config = dict(
    n_layer=8,
    head_dim=128,
    decay_shape='linear',
    seq_len=1024,
)
Each number is 128 + 24 x the weight over the matrix's rms, rounded and kept within 0 to 255. Layers, rows and columns count from 0.

# layer 4 attention query, 384x384, rms 0.238, rows 126-127,254-255,382-383, columns 320-351
[[165 150 114  94 110 159  75 140 116  67 121 145 118 128 122 102 140 102  91 136 131 143 137 133 140  91 106 132 116 123 109 167]
 [145 117 179 116 101 139 117 105 148 161 115 102 132 125 114 165 128 148 100 143 129 165 112 169  75 138 196 140 145 131 128 135]
 [116 142 147 153 142 133 135 123 140 137 138 151 102 113 128 100 146 150 150  96 136 167  89 143 146 151 120 101 118 125 118 158]
 [142  95 105 106 134 139 108 135 147 169 142  99 156 137 149 147 153 103 114 116 112 152 129 135 103 105 142 120 139 168 123 104]
 [152 132 133 120 118 118 112  99 103 143 109 124 139 172 132 138 118 126 143 155 115  91 105 134 118 155 143  89 176 102 115 170]
 [143 107 175 137 108 137 168 119 137 138  95  76 125  92 121 149 116 118 132 145 103 147 125 108 163 131 181  99 104 112 149 102]]
# layer 4 attention key, 128x384, rms 0.217, rows 126-127, columns 320-351
[[133  97 123 117 146 129 166 143 137 139 115 134 134 136 154 122 128 137 151 141 125 112 149 146 160 113 117 129 125 130 108  98]
 [ 79 159 132  89 146  93 185 135 150  97 115 157 107 162 181 173 117 106 140 126  94  92 142 110 135 135 130 129 151 104  96 151]]
# layer 4 attention value, 128x384, rms 0.233, rows 0-47, columns 320-351
[[104  92  87  91 127 143 108 167 113 146  97 163 102 107 138 161  89 103 108 141 139 151 141 156 121 128 108 114  58 129 127 105]
 [146 101 137 116 155 119  80 107 161 106 126 126 133 142  82 119 146 123 124 127 132 103 126 144  96 130 105 135 115 141 122 165]
 [140 123 134 133 113 166 126  95 152 151 127 111 136  94 112 122 146 128 131 147 115 137 139 137 146 172 100 136 175 119  84 108]
 [145 132 158 116 150 142  88 176 147  97 133  74 107 101 127 105 107 139 100 104 116 145  85 117 187 103 156 102  92 142 105 110]
 [145 114  89 153 155 116 161 111  81 112 158 167 122 113 125 121 133 160 140 139  95 115 150 124 155 105  90  78 125 131 131 108]
 [123 138 111 120 113 180 150 128 126 163 110 143 127 146 132 145 136 148 132 165 141 130 156 152 151 119 140 102 129 167 160 109]
 [133 149  69 115 122  93 118 164 109 124 140 123 123 109 112 109 137 137 122 123 184 118 129 135 118 211 125 111 140 145 160 124]
 [153 124 131 170  98 117 141 104 137 132 117 110 145 114 162 120 127 172 164  96 177 127 178 106 138 111 139 138 136 145 156 163]
 [130 180 127 146 134 122 126 113 148 140 108 154 135 171  83 127 107 111 139 130 102 128 133 138 110 125 109 137  90 130 134 111]
 [123 123 135 146 127 148 159 118  92 127 159  90 140 126 134 141 136 133 148 115 115 154 133 126 126 117 118 129 121 129 141  98]
 [135 114  89 164 119 131  77 140 142  95 110  95 138  83 146 157 107 132 103 103 108 124 146 107  90 152 152 127 112 120 137 137]
 [ 82 104 157 117 149 146 100 100 161 139 109 164 169 142 129 145 135 117 152 176 118 112 167 131 166 141 127 139 129 159  70 118]
 [116 127 145 103  92 119 108 140 106 118 113 149 102  88 194  99 155 122 159 108 119 143 113 110 135 125 140 147  94 135 101 150]
 [146 146 119 167 129 116 123 125 158 121 140 132 161 165 139 162 143 141 138 129 155 138 123 137  96 158 125 129 114 176 126 125]
 [ 99 139 118 134 117 142 155 135 111 116 119 121 113 146  89 129  82 122 124 118 110  99 131 115 139 134 137 139  73  93 105 152]
 [113 131 193 143 129 130 130  97 139 121 126 130 127 121 125 160 152 150 133 109 104 123 124  90 165 127 123 102 129 168 146 107]
 [154 120  96  90 130 153  90 130  99 137 132  81 137 100 133 114 164 130 168 131 115 105 120 154 122 116 154 114 134  86 119 121]
 [ 92 124 121 151 141 109 112 133 165  83 115 129 144 145  93  95  75 135 118 111 113 135 101 137 128 126 134  88  92 126 116 121]
 [116 154 134 143 133 122 104 107 147  98 138  92 130 125 154 126  91 165 149 135 125 137 183 132 122 122 115 118 121 124 107  96]
 [ 95 142 126 111 145 137 112 143 134 142 154 111 167  92 151  81 119 105 168 190  98 132  87 142 135 104 127 152 165 122 124 120]
 [172 126 135 131 167  92 132  83 107 135 147 123 125 141 105 148 123 146  96 102 152 181 125 110 129 121 103 125  88 143 125 136]
 [ 83 125 115 104 161 121 167 129 142 148 116 102 131 134  86 129  94 154 123 123 129 120 104 118 160 148  78 102 106 118 117 120]
 [122 106 107 133 111 171 140 114 103 115 168 142 172 148 122 141 116 135 147 135 147 158 115 115 127  77 153 137  70 114 158 109]
 [128 177 141 107 122 138 128 165 176 114 144 114 125 145 123 140 149 135 123 149  87 105 113 129  91  95 170 154  96 154 120 136]
 [151 130 124  95 130 165 126 112 157 148 125  97 141 125 161 121  85 124 122 118 138 119 118 121 142 125 153 137 128 117  89 129]
 [135 114 133  95 111 134 131 144 113 140 178 122  71 149 120 134 165 136  98 140  86 154 117 130 127 166 100 165 164 132 113 139]
 [130  99 127 138 159 161 150 125 176 136 122 154 129 109  98 141 159 129 147 149 129 114 178 111 123 136 145 120 116 161 139 141]
 [111 162 122 103 132 145 127 155 192 137 138 153 105 118 111 110 110 123 135 107 148 159 123 137  99 110  97 126 172 129 110 119]
 [104 161 125 111 137 154 127 140 114 129 133 143 146 151 111 127 141 125 138  24 111  82  79 103  98 145 124 119 118 137 118 123]
 [120 159 173 101  90 131 112 158 104 122 150 122 107 164 127  96 128 107 100 147 109 101 125  98 103 112 116 158 124 134 134 102]
 [145 154 105 172 137 102 124 151 151 135 102 128 141 134 120 116 146 132 146 171 154 134 139 125  93 133  99 130 135 101 159 107]
 [171 135 117 145 110  71 131 176 135 180 141  86 105 134 143 132 157 108 119 115 138 120 128 126 117  88 167 102 130 105 134 157]
 [ 86  95  93 117 134 119 112 133  89 180 103 138 113 168 112 123 124 156 147  79 116 111 162 148 142 132 150 183 101  71 139  95]
 [128 118  81 100 113 155 121 114  92 127 122 151  85 104 134 134 123 141 185 137 156 122 120 106 117 145  89 115  80 138 142 146]
 [157 118 128 119  95 116 136 184  86 136 124 127 128  84 128 135 129 175 149 155 131 101  87 121 116 124 144 131 154 111  82 143]
 [149 131 147 102 142  83 121  80 144 137 148 109 109 132 176  81 166 133 156 124 108 158 115 115 134 117 109  93 150  94 139 100]
 [ 77 136 148 149 113 111 119 151 106  85 166 127 117 160 122 146 116 153 139 123 108 168 127 137 117 133 119 136 129 159 125 134]
 [ 67 119 128 126 142 136 117 127 152 144 141 104 133 169  85 118  88 149 141 119 100 106 110 111 107 130  81 118 137 140 164  78]
 [148 128 149 163  99  99  94 123 130 108 112 138  95 160 165 136 110 116 118 158 127 122 167 118 122  90 115 115 146 109 129 110]
 [137 126 165 150 127 115 169 114 110 105 131 167 106 141  97 114 175 168 149 126 107 146 138  98 135 134 143 155 110 136 126 139]
 [100 147 117 124 132 117 153 114 151 134 126 149 134 110 144 138  99 165 149 158 138 111 141 117 187 148 138 131 171 171 137 118]
 [121 127 115 153 166  96 118  74 136 143 168 105 148 139  71 122 141  97 131 166 147 138 142 155 113 122 120 145 147 136 109 115]
 [168 108 129 153 131 158 121  91 137 126 124 100 178 171 154 106 174 103 180 119 113 128 121 131 163 127 156 128 127 101 116 153]
 [152 163 126  68 124 130 112  82 131  92 135 146 101 121 144 118 100 108 136 131 148 122 157 139 135 152 124 135  89 111  93 113]
 [149 126 140 103 130 150 181 105 188 130 143 136 137 138 132 121 140 134  98 112 133 128  97 134 107 148 146 117 145 119 165 126]
 [113 143  91 133 127 137 143 128 130 166 168 128 120 164  91 100 126 157 132 132 129 141 149 134 111 116 105 118 103 143 164 124]
 [106  88 120 125  93 117 143  91 127 149 125 124 143 125  95 135 132 131 132 145  93 182 143 110 125  83 134  90 136 122 146 103]
 [134 120 118 117 118 113 136 122 135 162 100 140 114 135 123 135  81 107 115 134 122 142 136 148  83 128 138 109 145 105 167 158]]
# layer 4 attention output (transposed), 384x384, rms 0.235, rows 0-47,128-175,256-303, columns 320-351
[[121  88 130 173 118 120 149 111 134 138 104 101 152 112 143 131  94 155 138 173 135 132 112 122 146 170 127 117 114  99 148 101]
 [123 128 110 152  99  99 157 141 172 112 142 141 129 170 155 120 123  86 141 114 119 123 162 132 125 131 138 159  76 122 132  90]
 [110 164 148 135 129 167 160 116 131  83 167  87 141 131 129 112 122 153  96 112 132 125 157  92  92 160 156 119 182 140 103 126]
 [125 107 100 123 155 165 152 177 140 133 156  78 128  98 188 133 140 108 155 111 154 157 144  89 131  64 138  88 115 151 136 140]
 [157 122 139 151 143 118 151 146 132  62 108 127 139 111 144 113  71 144 102 179 134 132  96 109 150  97 145 103 162 101  96 104]
 [109 120 130 133 153 145 156 153 115  96 110  81  97 188  99 106 110 107 133 164 169 139 150  94 159 125 149 132 105 138  99 159]
 [136 148  87 113 141 116 154 121  82 118 126  74 135 177  93  65 115 146 122 122 151 136 151 121 138  89 144 133 105 155  99  98]
 [196 150 116 108 124 136 139  73 109  92 109 168 165 141 158 113 164 148 112 135 127 128 150 133 121 127 132 127 162 136 126  94]
 [ 97 155 112 134 102 163 139 188 117 119 111 111 150 137 178 164 131 118 147 151 102 179  93 158 160 115 102 131 122 100 158 111]
 [157 194 143 137 136 117  99 119 114 110 108 177  91 129 133 143  88 138 111  99 171 167 172 113 138 119 120 118  98 131 174 146]
 [122 122  87 130 114 106 119  97 118  95 152 128 132 161 171  86 157  95 143 163 133 150 182 133 127 127 130 159 147 145 182 102]
 [ 99 135 144  58 132 126 129 147 147 114 127 154  60 112  74 148 151 155 165 130 156  86 128 179 120 160 156 136 135 165 115 152]
 [153 110 138 129 142  90 156 101 150 113 121  79 151 189 139 101 109 153 174 159 135 139 156 114 159 134 125 134 130 123 105 132]
 [ 91  92 158 150 135 132 165  91 108  97 120 136 118 133 151 148 149 112 115  80 126 124 120 160 142 123 129 167 133 129 159 120]
 [165 121 119 150 104 154 101 149 176  99  90 133 154 142 145 131 136  83 155  65 152 128 137 153 131 150  85  81 100 104 103 148]
 [159 119 135 169 145 111 129  94  92 141 102 186 110 137 151 101 147 107 108 123 143  54 115  71 126 103 127  84 134 126  92 129]
 [112 128 129  96 118 148 117 147 117 119 112  90 125 142 127 136 134 102 108 153 114 166  93 119 130 136 115 110  92 157 149 126]
 [159 148 117 161  57 143 147 127 110 109 122  97 160 145 118 132  98 128 147 134 127 103 126 118 178 178 108 125 106 159 137 109]
 [135 131 121 169 124 131 118 138  93 114 148 203 155 113 157 140 116 162 124 186 181 103 137 142 150 127 118 146 123 120 137 133]
 [ 78 155 131 155 144 172 139 154  71 111 104  92 124 121 133 117 157 121 131 171 132 137 108 141 105 117 147 100 167  97 158 162]
 [148 145 136 100 133 134 132 123 122 142 114 154 114 120 136 134 134 113 150 155 118 164 127 125 137 138  82 146  91 144 143 125]
 [115 176 115 121 111 128 153 147 109  86 131 132 146 104  94 133 153 138  98 137 201 166 111 151 123 141  89  82  94 149 157 106]
 [ 96 139 130 107 117 164 119 151 149 145 129 146 176 169 116 147 135 152 143  96 116 145 167 150 120 163  82 174 136 175 125 142]
 [105 146 128 162 104 106 126 146 119 110  95 145 167  74 148 108 151 127 148 134 121 126 143 143 168 164 130 132  86 162 150 138]
 [154  87 127 153 157 120 113 153 121 149 130 148 108 169 177 146 139 151 152 116 122  96 153 131 104 130 157 129 121 151 136 111]
 [128 144 142 134 163 164 159  82 130  99 159  77 121 135 174 163  96 141 104  90 143 120 130 146 127 143 102 121  77 111 164 122]
 [147 124  93 139 111 112 147 154  99  79 103 105 110 125 141 142 113 139 140 153 121 114 155 102 106 157 181 138 106 135 117  79]
 [ 76 166 163 122 149 166 114 134 134 121  94 140 147 150 137 127 105 168 131 152 101 147 140 190  96 157 110 146 126 128 107  83]
 [156 122 144 132 127  85 101 123 104 118 156 112 105 141 120 123 156 128 109 157 144 144  86  87 146 141 141  99 117  97 104 142]
 [116 137 141 116 119 123 141 129 147  86  78 102 114 159 138 129 135 133  95 118 136 101 171  98 104 105 146 116 118 142 124 119]
 [161 186 104 158 164 133 136 141 104 124 158 111 149 183  71 134 138 114 114 167 128 136  98 119 141 126 161 146 148 119 160  95]
 [125 132 134 154 127 126 131 140 128 147 142 130 120 134 134  92  89 128 116 143 147 163 143 172 105  97 156  98 134 140 128 104]
 [118 106 112 120 127 133 141 140 136  93 119  94 131 169 123  69 140 125 100 120 185 127 116 121 135 139 163 114 133  99 105 121]
 [109 102 101 154  93  84 127  93 138 145 136 110 164 135 107 120 145 150 137 132 135 107 141  96 133  78 164 116 105 140 110 132]
 [113 106 144 150 149 139 168 115 141 162  98  82 152 144 144 118 133 151 159 158 103 136 128 115 115 108 137 146 107 161 121 127]
 [153 126  84 102 137 136  93 157 146  92  69 119 152  90 132 132 165 140 112 133  96 116 164 131 113 141 145 125 120 108 106 173]
 [108 137 141 134 136 155 154 154 111 107 114 112 126 151 136 148 153 125 122 118 149 108 112 137 121 149  90  98  86 142 124 139]
 [140 118 109 140 118 145 139 120 155 136 104 126 113 142 119  98 118  79 160  75 120 115 140 100  87 127 101 124  82 160  76 142]
 [136 184 149 116 122 159 170 154  81 127 135  74 143 186 125  77 123 141 124 103 144 117 155 160 104 133 146 113 149 131 143 136]
 [ 95 175 112 131 109 123 127 113 170 169 165 110 130 138 135 175 108 131 114 109  96 148 120  76 141 114 131 129  79  67 101 127]
 [136 151 102 116 147 132 148 139  53 118 133 148 103 127 146 123 125 110 133 106 170 107 123  90 145 135 111 129  91 149 172 175]
 [122 154 136 131 160 119 113 102 100 108 107 133 137 137  87 119 108 182 146 127 166  89 107 109 126 160 144 134 106 111 122 150]
 [133 108 123 102 140 161 108 129 136 149 114 165 134 118 148 136 117 145 151 106  69 146 132 112 122 142  88 126 128 148 120 130]
 [148  83 104 136  85 114 138 119 141 138 114 127  96 112 117 150 145 144 137 119 158 128  92 151 113 164  91 140 119 135 101  56]
 [158 136 114 117 126 132 142 135 111 136  98  92 122 148 121 140  94 140 139 144 170  94 188 102 143 140 113 135 145 141 111 132]
 [106 127 111 143 114 119 154 120  99  90 146  48 125 171 107 117 135 136 137  78 136  92 120  92 110 152 124 117 125 143 118 144]
 [130 122 111 160 118 110 147 120 109  97 131  88 141 142  48 132 116 129 130  96  84 163 151 132 102 100  83 158 116  99 157 128]
 [157 137 150 150  84 166 141 129  95 194 124 142 162 148 128 117 164 124 132 139 143 118 106 150 124  97 161 112 165  79 153 115]
 [134 125 133 124 143  97  82 155 142 100 106 171  76 109 126 121 142 138 107 128 136 113 135 133 150  79 118 109 125 150 112 154]
 [100 148 143 123  95 109 133 113  85 138 131  72 162 136 159 132 101 165  99 116 119 134 148 127 151 120 142 111 128 123 118 126]
 [ 90 159 130 187 136 106 126  89 136 128 138 133 127 113  99  99 106  88 117 152 147 143 136 157 134 157 150 132 132 128  97 124]
 [165 152 144 131 118 106 159 121 123 130 106 139 138 105 134 147 112 124 152 123  81  88  90 108 122 159 138 132 127 101 121  97]
 [131 104 119 122 125 120 137 172 121 131 126 177 124 136 106 135  96 141 146  81 116 139 165 110 125 118  86 143 117 175 152  89]
 [130 140  97 141 158 139 123 172 146 135 143 113 128 132 150 137 107 116 152 166 157 161 121 145  68 150 101 132 133 122 156 144]
 [113 104 158  91 127 145 132 140 156 148 122 161 103 124 121 179 125 115 139 128 190 181 133 169  55 116 143 124 109 126 136 113]
 [109 160 138 137 143 131  92 151 148  76 143 140 133 116 123 154  91  91 104 137 158 126  84 174 124  95 118 114 135 150 124 119]
 [111 155 150 150 121 158 140 112  85 150 128 209  77 113  83 135 141 129  89 168 110 149 159 161 100 120 130 122 140  76 110 138]
 [129 113 162 113 149 149  87 118 152 121 116 133 153 137 120 128  99  95 115 115  88 147 114 161 184 130 155 162 158 120  97 145]
 [138 106 109 159 130  98 161 145 128 147 108 138 121 124 111 116 119 159 153 147  93 120 120 138 194 159 154 133  98 157  80 118]
 [111 132 152 141 117  74 132 101 114  95 129  81 134 105  95  99  80 129 167  93 160 145 133  93 182  68 122  98 147 135 191 151]
 [122 152  86 127  90 132 145 137 101 133 128 169 143  99 140 141 134 145 100 138 137 146 126 128 138 123 128 165 157 119 134 128]
 [129 158 142  94  84  83  94 143 164 108 124 134 104 107 186 130 110 175 145 119 105 145 142 117 121 165 166 128  71 156 101 122]
 [131 123 116 115 103 115 111 114 111 173 110 133 153 127 143 132 142 157 157 155 127 143 141 133 157 118 101 103 139 170 124 136]
 [106  96 143 112 114 114  64 115  80 129 131 130 115 135 145 101 165 165 102 163 118 173 154 144 105 101 116 140 137 135 139 145]
 [132 138 136 157 126 116 141 114 114 121 157  55 154 130 162 167 100 123 118 120 114  80 123 127 131 170 113 134 121 141 138  79]
 [153  85 102  78 139 105 128 104 111 135 135 124 149 140 143 148 171 143  64 175 109 127 118 159 119 100 114 147 130 172 174  83]
 [100 110 148 155 130 143 119 115 208 123  95 124 169 177 145 107 102  89 146 104 100 114 128  81 120 119 164 131 145 124 116 195]
 [133 113 100 127 114 117  91 160 165 142 111 177 164 161 102 149 117 163 137 145 121 111 154 122 161 124 155 164  94 147 120  96]
 [ 73  99  98 126 153 147 150 119 134  89 159 101 109 146 154 117 146 141 162 114 145 150 169 133 150  92 159 141 157 129  78 153]
 [131 122 133 148 155 121 136 124 135 124 118 164 120 102  81 136 133 118 138  95 113 150 135 130 125  51 158 113 119 121 126 133]
 [142 183  83 110 165 111  79 140 111 143 151 189 128 100 125 119 161 112 111 135 104 114 131 101 127  87 100 118 142 132 107 113]
 [169 126 162 129 162 122 156  79 120 121 132  69 175 147 106 120  93 113 146 116 106 140 153  84 160 138 149 104  99  93 149 116]
 [145 130 142 113 128 151 127 134 118 122 126  57 173 150 101 136 150 131 128 130 149 146 160 148 114 147 109 166 132 169 161 137]
 [145 139  45 162  99 184 141 143 115 136 100 154 157 115  78 134 153  98  85 107  31 116 130 141 161 152  82  20 115 133  97 124]
 [183 178 119  79 161 127  92 157 122 128 113 127 128 119 121 147 163 164 121 143 145 123 141 135 128 123 115 120 133 101 111 118]
 [118 124 116  84 128 129 113 198 137 111  59  54 136 108 162 117 174 124 152  89 117 109 108  75 139 126 108 157  97 115 140  78]
 [120 155 166 132 134 139 143 154 127 140 116 127 137 105 141 142 112 112 112 115 110 198 157 145 140 166 148 129 134 115 121 121]
 [126 129 127 120 147  98 178 125 174 105 152 109 104 126 110 104 106 145 115  92  99 113 148 138 146 131 117 159 108 111 161 130]
 [122  92 114  74 113  88 115 124  93 128 117 119 154 126 182 128 126 122  92 139 141 151 135 105 141 154 100 173 133 117  87 179]
 [123 147 111 152 124 137  94 121 155 118 137 163 155 122 133 131 120 136 162 139 113  95  74  79 175 121 136 111 153 102 114 110]
 [126 141 115 164 137 131 160  85 103 168 149 164 170 132 110 163 149 137 100 118 100  97 156 139 140 165 126 182  82 154 138 107]
 [115 145 129 134 136 173 123 160  72 133 145 167 115 163 159  74 154  98 161  92 102 146 126 124 113 116 161 160 117  90 134 165]
 [116 119 134 108 123 145 187 114 147  98 150 123 112 109 144 147 102 151 126 112 113 132 114 158 142 117 132  87 164 152 149 123]
 [129 140 137 186 120 114 118 121 111 172 131 155 157 178 106 150 148 115 120  87 148 124 166 149 149 148 136 137 120 135 148 119]
 [142 126 132 117 111 150 127 130 156 134 109 118 161 130  94 111  95 125 105 165 117 149 124 143 107 141 123 185 140 164 143 132]
 [110 121 141 151 115 191 194 124 164 103 108 156  70 153 152 161 123 141 142 156  70 121  79 111 145 194 153 161 119 166 147 114]
 [168  99 104  99 128 118 156 126 133 101 109 117 121  90  87 100 164 128 150 166 138 117 107 133 151 155  99 109 145 104 120  75]
 [ 93 102  95 152 144 159 144 109 164 124 136 128 128 128 108  91  78 110 154 167 126 128 133 136 116 135 119 168 133 153 123 102]
 [112 134 109 112 122 178 104 101 142 149  91 169  86 135  65 101 111 123 136 127 153 141 118 145 135 118 152 145 149 116 140  90]
 [ 83 129 133 151 103 105 147 135 159 134 150 115 146 108 139 107 155  78 168 138  84  99  98  88 125 149 131  95  82 124 121 145]
 [145 132 168 141 107 101 100 125 131 136  74  50 155 115 134 163 148 102 102 144 139  95 173 124 153 175 198 123 114 152  87 120]
 [116  96 144 162 123 118 139 146 128 117 105 147 142 122 120 102 109 131 138 130 144 100 154  88 170 130 142 140 174 131 129 148]
 [126 124 120 131 151 146 139 107 165 133 149 158 164 111 141 146 134 100 129 132 133 125  79 122 132 129 136  73 123 126  87 117]
 [110 167 110 106 107 158 128 166 114 114 118 160  96 135 163  90 150 106 121 110 128 153 119 188 137  90 139 154 108 148 132 159]
 [ 99 149 140 165 108 121 109  78 155  97 101  94  90 177  83 122 103 137 130 121 132 132  83 122  96 136 125  94 116 160 168 128]
 [142 131 125 100 160 133 146 133 162 116 154 106  66 101  84 101  85 121 138 143 144 151 148 144 149 108 117 119 117 115 130 133]
 [124 121  81 124 133 150 132 138 154 144 163  98 104 145 121 103 113 118 175 105 113 127 142 126 134 138 109 131 131 136 129  75]
 [109 141 171 155 199  88 152 147 135 134 124  99 101 141 125 105 141 129  96 115 164 147 144 112 151 146 119  91 110 174 155 113]
 [136 138 116 110 114 167 123 136 109 147 123 141 123  87 127 131 146 151 112 150 101 128 119 128 144 127  78 151  97 122 110  82]
 [137  92 173 159 104  77 173 126 100 121 157 116 119 110  99 131 139 107 106 131 106 138 152 136 126  93 188 148 106 136 174 137]
 [ 96 135 137  92 127 158 127 132  96 116  93 133 150 148 112 173 194 127 154 114 111 131 130 169 147 107 112 123 120 118 142 129]
 [153 142 141 157 140 166 116 148 151 158  99 177  90 103 104 128 127 116 141 113 180 131 142  99 148 130 113 150 137  97 159 117]
 [107 179 144 143 139 106  94 123 141 103 151  99 126 165 159 104 131 141  96 148 109 103 118 155 160 180 120 136 147 111 148 117]
 [142 139 149  97 110  79 157 159 148 131 129 146 148 152 119  84  66 190 129 133 121 113 148 102 102 121 151 127 108 118 126 125]
 [136 176 116 115 116 129 123 154 151 109 162 100 100 150  99 127 149 169 120 103 138 110 156 157 128 143 110 111 113 129 129 102]
 [152 120  78  98 108 105 119 142  95 148 124 153 139 146 152 111 159 143 125 128 104 142 112 143 121 115 111 159 134 142 147 128]
 [150 137 120 125 129 181  93 165 112 116 131 118 129 114 122 159 101 105  93  96 155 144 123 132  82  98 119 135 121 164 116 117]
 [130 113 100 141 153 159 134 117 159 107 148  79 151 106 125 123 165 105 115 180  87 151  83 148 132 121 156 142 119 114  73 131]
 [104 151 122 116  96 138 132 122 151 133 157 194 125 145 122 130 108 111 118 112 127 194  98 107 115 146 139 134  76 130 118  92]
 [164 123 178 105  92 132 143 134 135 105  83  97 134 148 153 119 145 147 129 133 152 135 130 124 114 106 115 123 156 132 117 137]
 [ 89 156 123 134 169 119 110 121 128 136 162 129  80 147 121 153 131  79  92  84 105 110 162 141 110 115 119 106 123 111 151  97]
 [ 69 145 132 112 111 168 134 131 114 121 128 156 120  94 185 122 141 120 143 109 118 118 105 131 154 152 149 121 126 111 134 109]
 [132 117 121 128 140 126 118 161 148 152 159 173 147 138 113  78 165 164 162 142  97 128 155 132 156 135 139 111 131 146  95 163]
 [ 81 142 107 147 132  93 110 169 156 118 137 160  90 112 113 146 118 131 151 107 150 145 161  91  82 156 134 128 121 151 117 119]
 [110 134 142 118 131 127 111 129 129 142 142 150 153 149 100 121 105 146  85 117 129 156  92 161 120 154 149 154 140 125 122 127]
 [169 124 144 127 151 159  84  83 139 187 170  89 143 114 158 105 122 154 138 135 125 176  95 117 131 121 132 126 127 135 123 148]
 [127 107 120 121 162 114 121 140 139 127 137  27 151 135 130  93 114 141 103 125  94 152 113 122  91 169 120 116 100 115 102 121]
 [107  97 134 129 121 130 149 106 143 150 131 124 131 157 176 114 116  69 163 159  74 101 123 128 168 121 177 140 142 133 105 135]
 [135 145 148 132 102 116 103 146 148 125 138 102  97 126 139 157 139 135 145 133 167 127  88 111 127 126 145 114 106  99 104 113]
 [116 126 115 149 116 128 165 132 138 131 120 143 129 125 134 164  93 164 114 150  84 119 123 140 101 124 120 150 165 103 122 136]
 [104 118 101  73  76 140 109  99 104  92 126 116 116 129 102 106 134 117 156 122 135 143 110 174 122 112  86 118 155 124 123 161]
 [112 146 122 122 138 121 111 116 163 152 140  81 105 170 132 115 118 159 197  90 151 139 119 134 143 131 124 163 113 142 168 159]
 [153 106 152 150 146 142 122 145  61 114 116 134 103 111 105 118 126 117  98  99 123 157 125 134 104 151 155 105 120 145  84 129]
 [133 146 143 134 101 126 130 103  78 151 165 134 128 165  83 173 132 125 113 139 137 118 145  95 129 150 134 158 140 161 136 164]
 [145 126 105 152  99 110 123 159 163 139 121 142 155  99 131  97 142 151 145 123  67 132 158  99 142 115 125 137 118 147 126 136]
 [ 89 156 144 115 145 134  93 124 141 142  90 160 138 164 139 148 162 125 144 117 149  92 146 115 120 112 131 152 142 150 103 143]
 [ 49 141 112 108  76 136  97 134 130 138 120 171 136 139  91 137 144 139 153 173 136 130  98 142 138 100 149 101 120 167 152 138]
 [123  93 118  98  91 152 142 116 133  99 125 162 114 151 119 122  98 106 154 131  93 130 139 146 112 127 167 143 106 123 122 148]
 [ 88 135 115 130  94  93 136 125 136 123 165 145  67 141 138 129 149 134 152 117 134 120 160 117 169  97 130  86 137 129 134 137]
 [150 134 164 101 121 158 166 145 131 111  85 135 130 108 124 126 103 138 148 119 114 143 176 104 141 162 104  78 112 142 101 157]
 [132 134 121 122 113 123 103 149 150 111 118 173 124 154  79 139 122 128 142 129 144  99 145 101 125 141 109 175 127 110 132 163]
 [141 120 149 127 112 164 149 150 173 145  98  82 176 143 123 120 102 107 133 163 150 146 111  97 113 159 122 170 130 109 151 120]
 [117 141 148 136 156  81 131 129 129  82 109 131  99 163 135 133 136 110 159 139 154 179 122 146  87 122 157  94 100 141 113 153]
 [ 87 118 137 142 139  96 120 101 152 130 168  82 161 101 119 124 139 166 108 170 195  88 107 112 131  84 168  98 111 153 126 128]
 [117  96 117 161 107 114 128 153 172 137 141 100 133 150 153 170 121 150 136 124 118 105 111 119 118 122 104 160 128  74 175 135]
 [133 144 173  89 138 121 161 126 115 115 102 198 125  95 146  99 104 138  98 129 128 138 136 134 133 145 129 137 130 134 147 142]
 [132 118 155 153 176  85 128 158 147 114 104 157 151 129 116 146  81 142 129 158 155 155 148 120  98 139 137 121 131 135 125 135]
 [167 121 130 122 140 117 119 127  99 170 160  62  83 134  97 125 130 119  85 135 177 163 144 121 113 113 124 101 107 130 146 133]
 [ 98 141 115 148 119 160 116 120 139 114 168 123 138 113 124 151 116 128 124 134 108 133 112 153  96 103 145 154 123 135 106 134]
 [ 80 170 129 105 175 141 148 116 113 135 149 120 158 131 166  90 115 128 103 106 115 114 123 100 117 156 120 111 133 119 151 128]
 [150 125 151 127  87 135 121 136 119 109  81  87 111 119 112 119 170 102 112  97 170 102 149 114 124 164  92 107 136 102 128 148]
 [139 152 142  92 193 134 106 152 101 134 160 103 138 123 114 149 127 156 150 129 109 131  84 129 142 170 140 118 130 124 165  94]
 [143  96 154 112 134 125 142 120 109 142 109 140 156 152 171  72 201 142 156 127 179 119 111 131 160 130 125 108 146 132 111 108]
 [128 101 135 106 133 114 102 121 138  82 129 121  79  98 116 100 126 129 135 117 179 105 148 118 105 191 117 117 109 131 110 124]]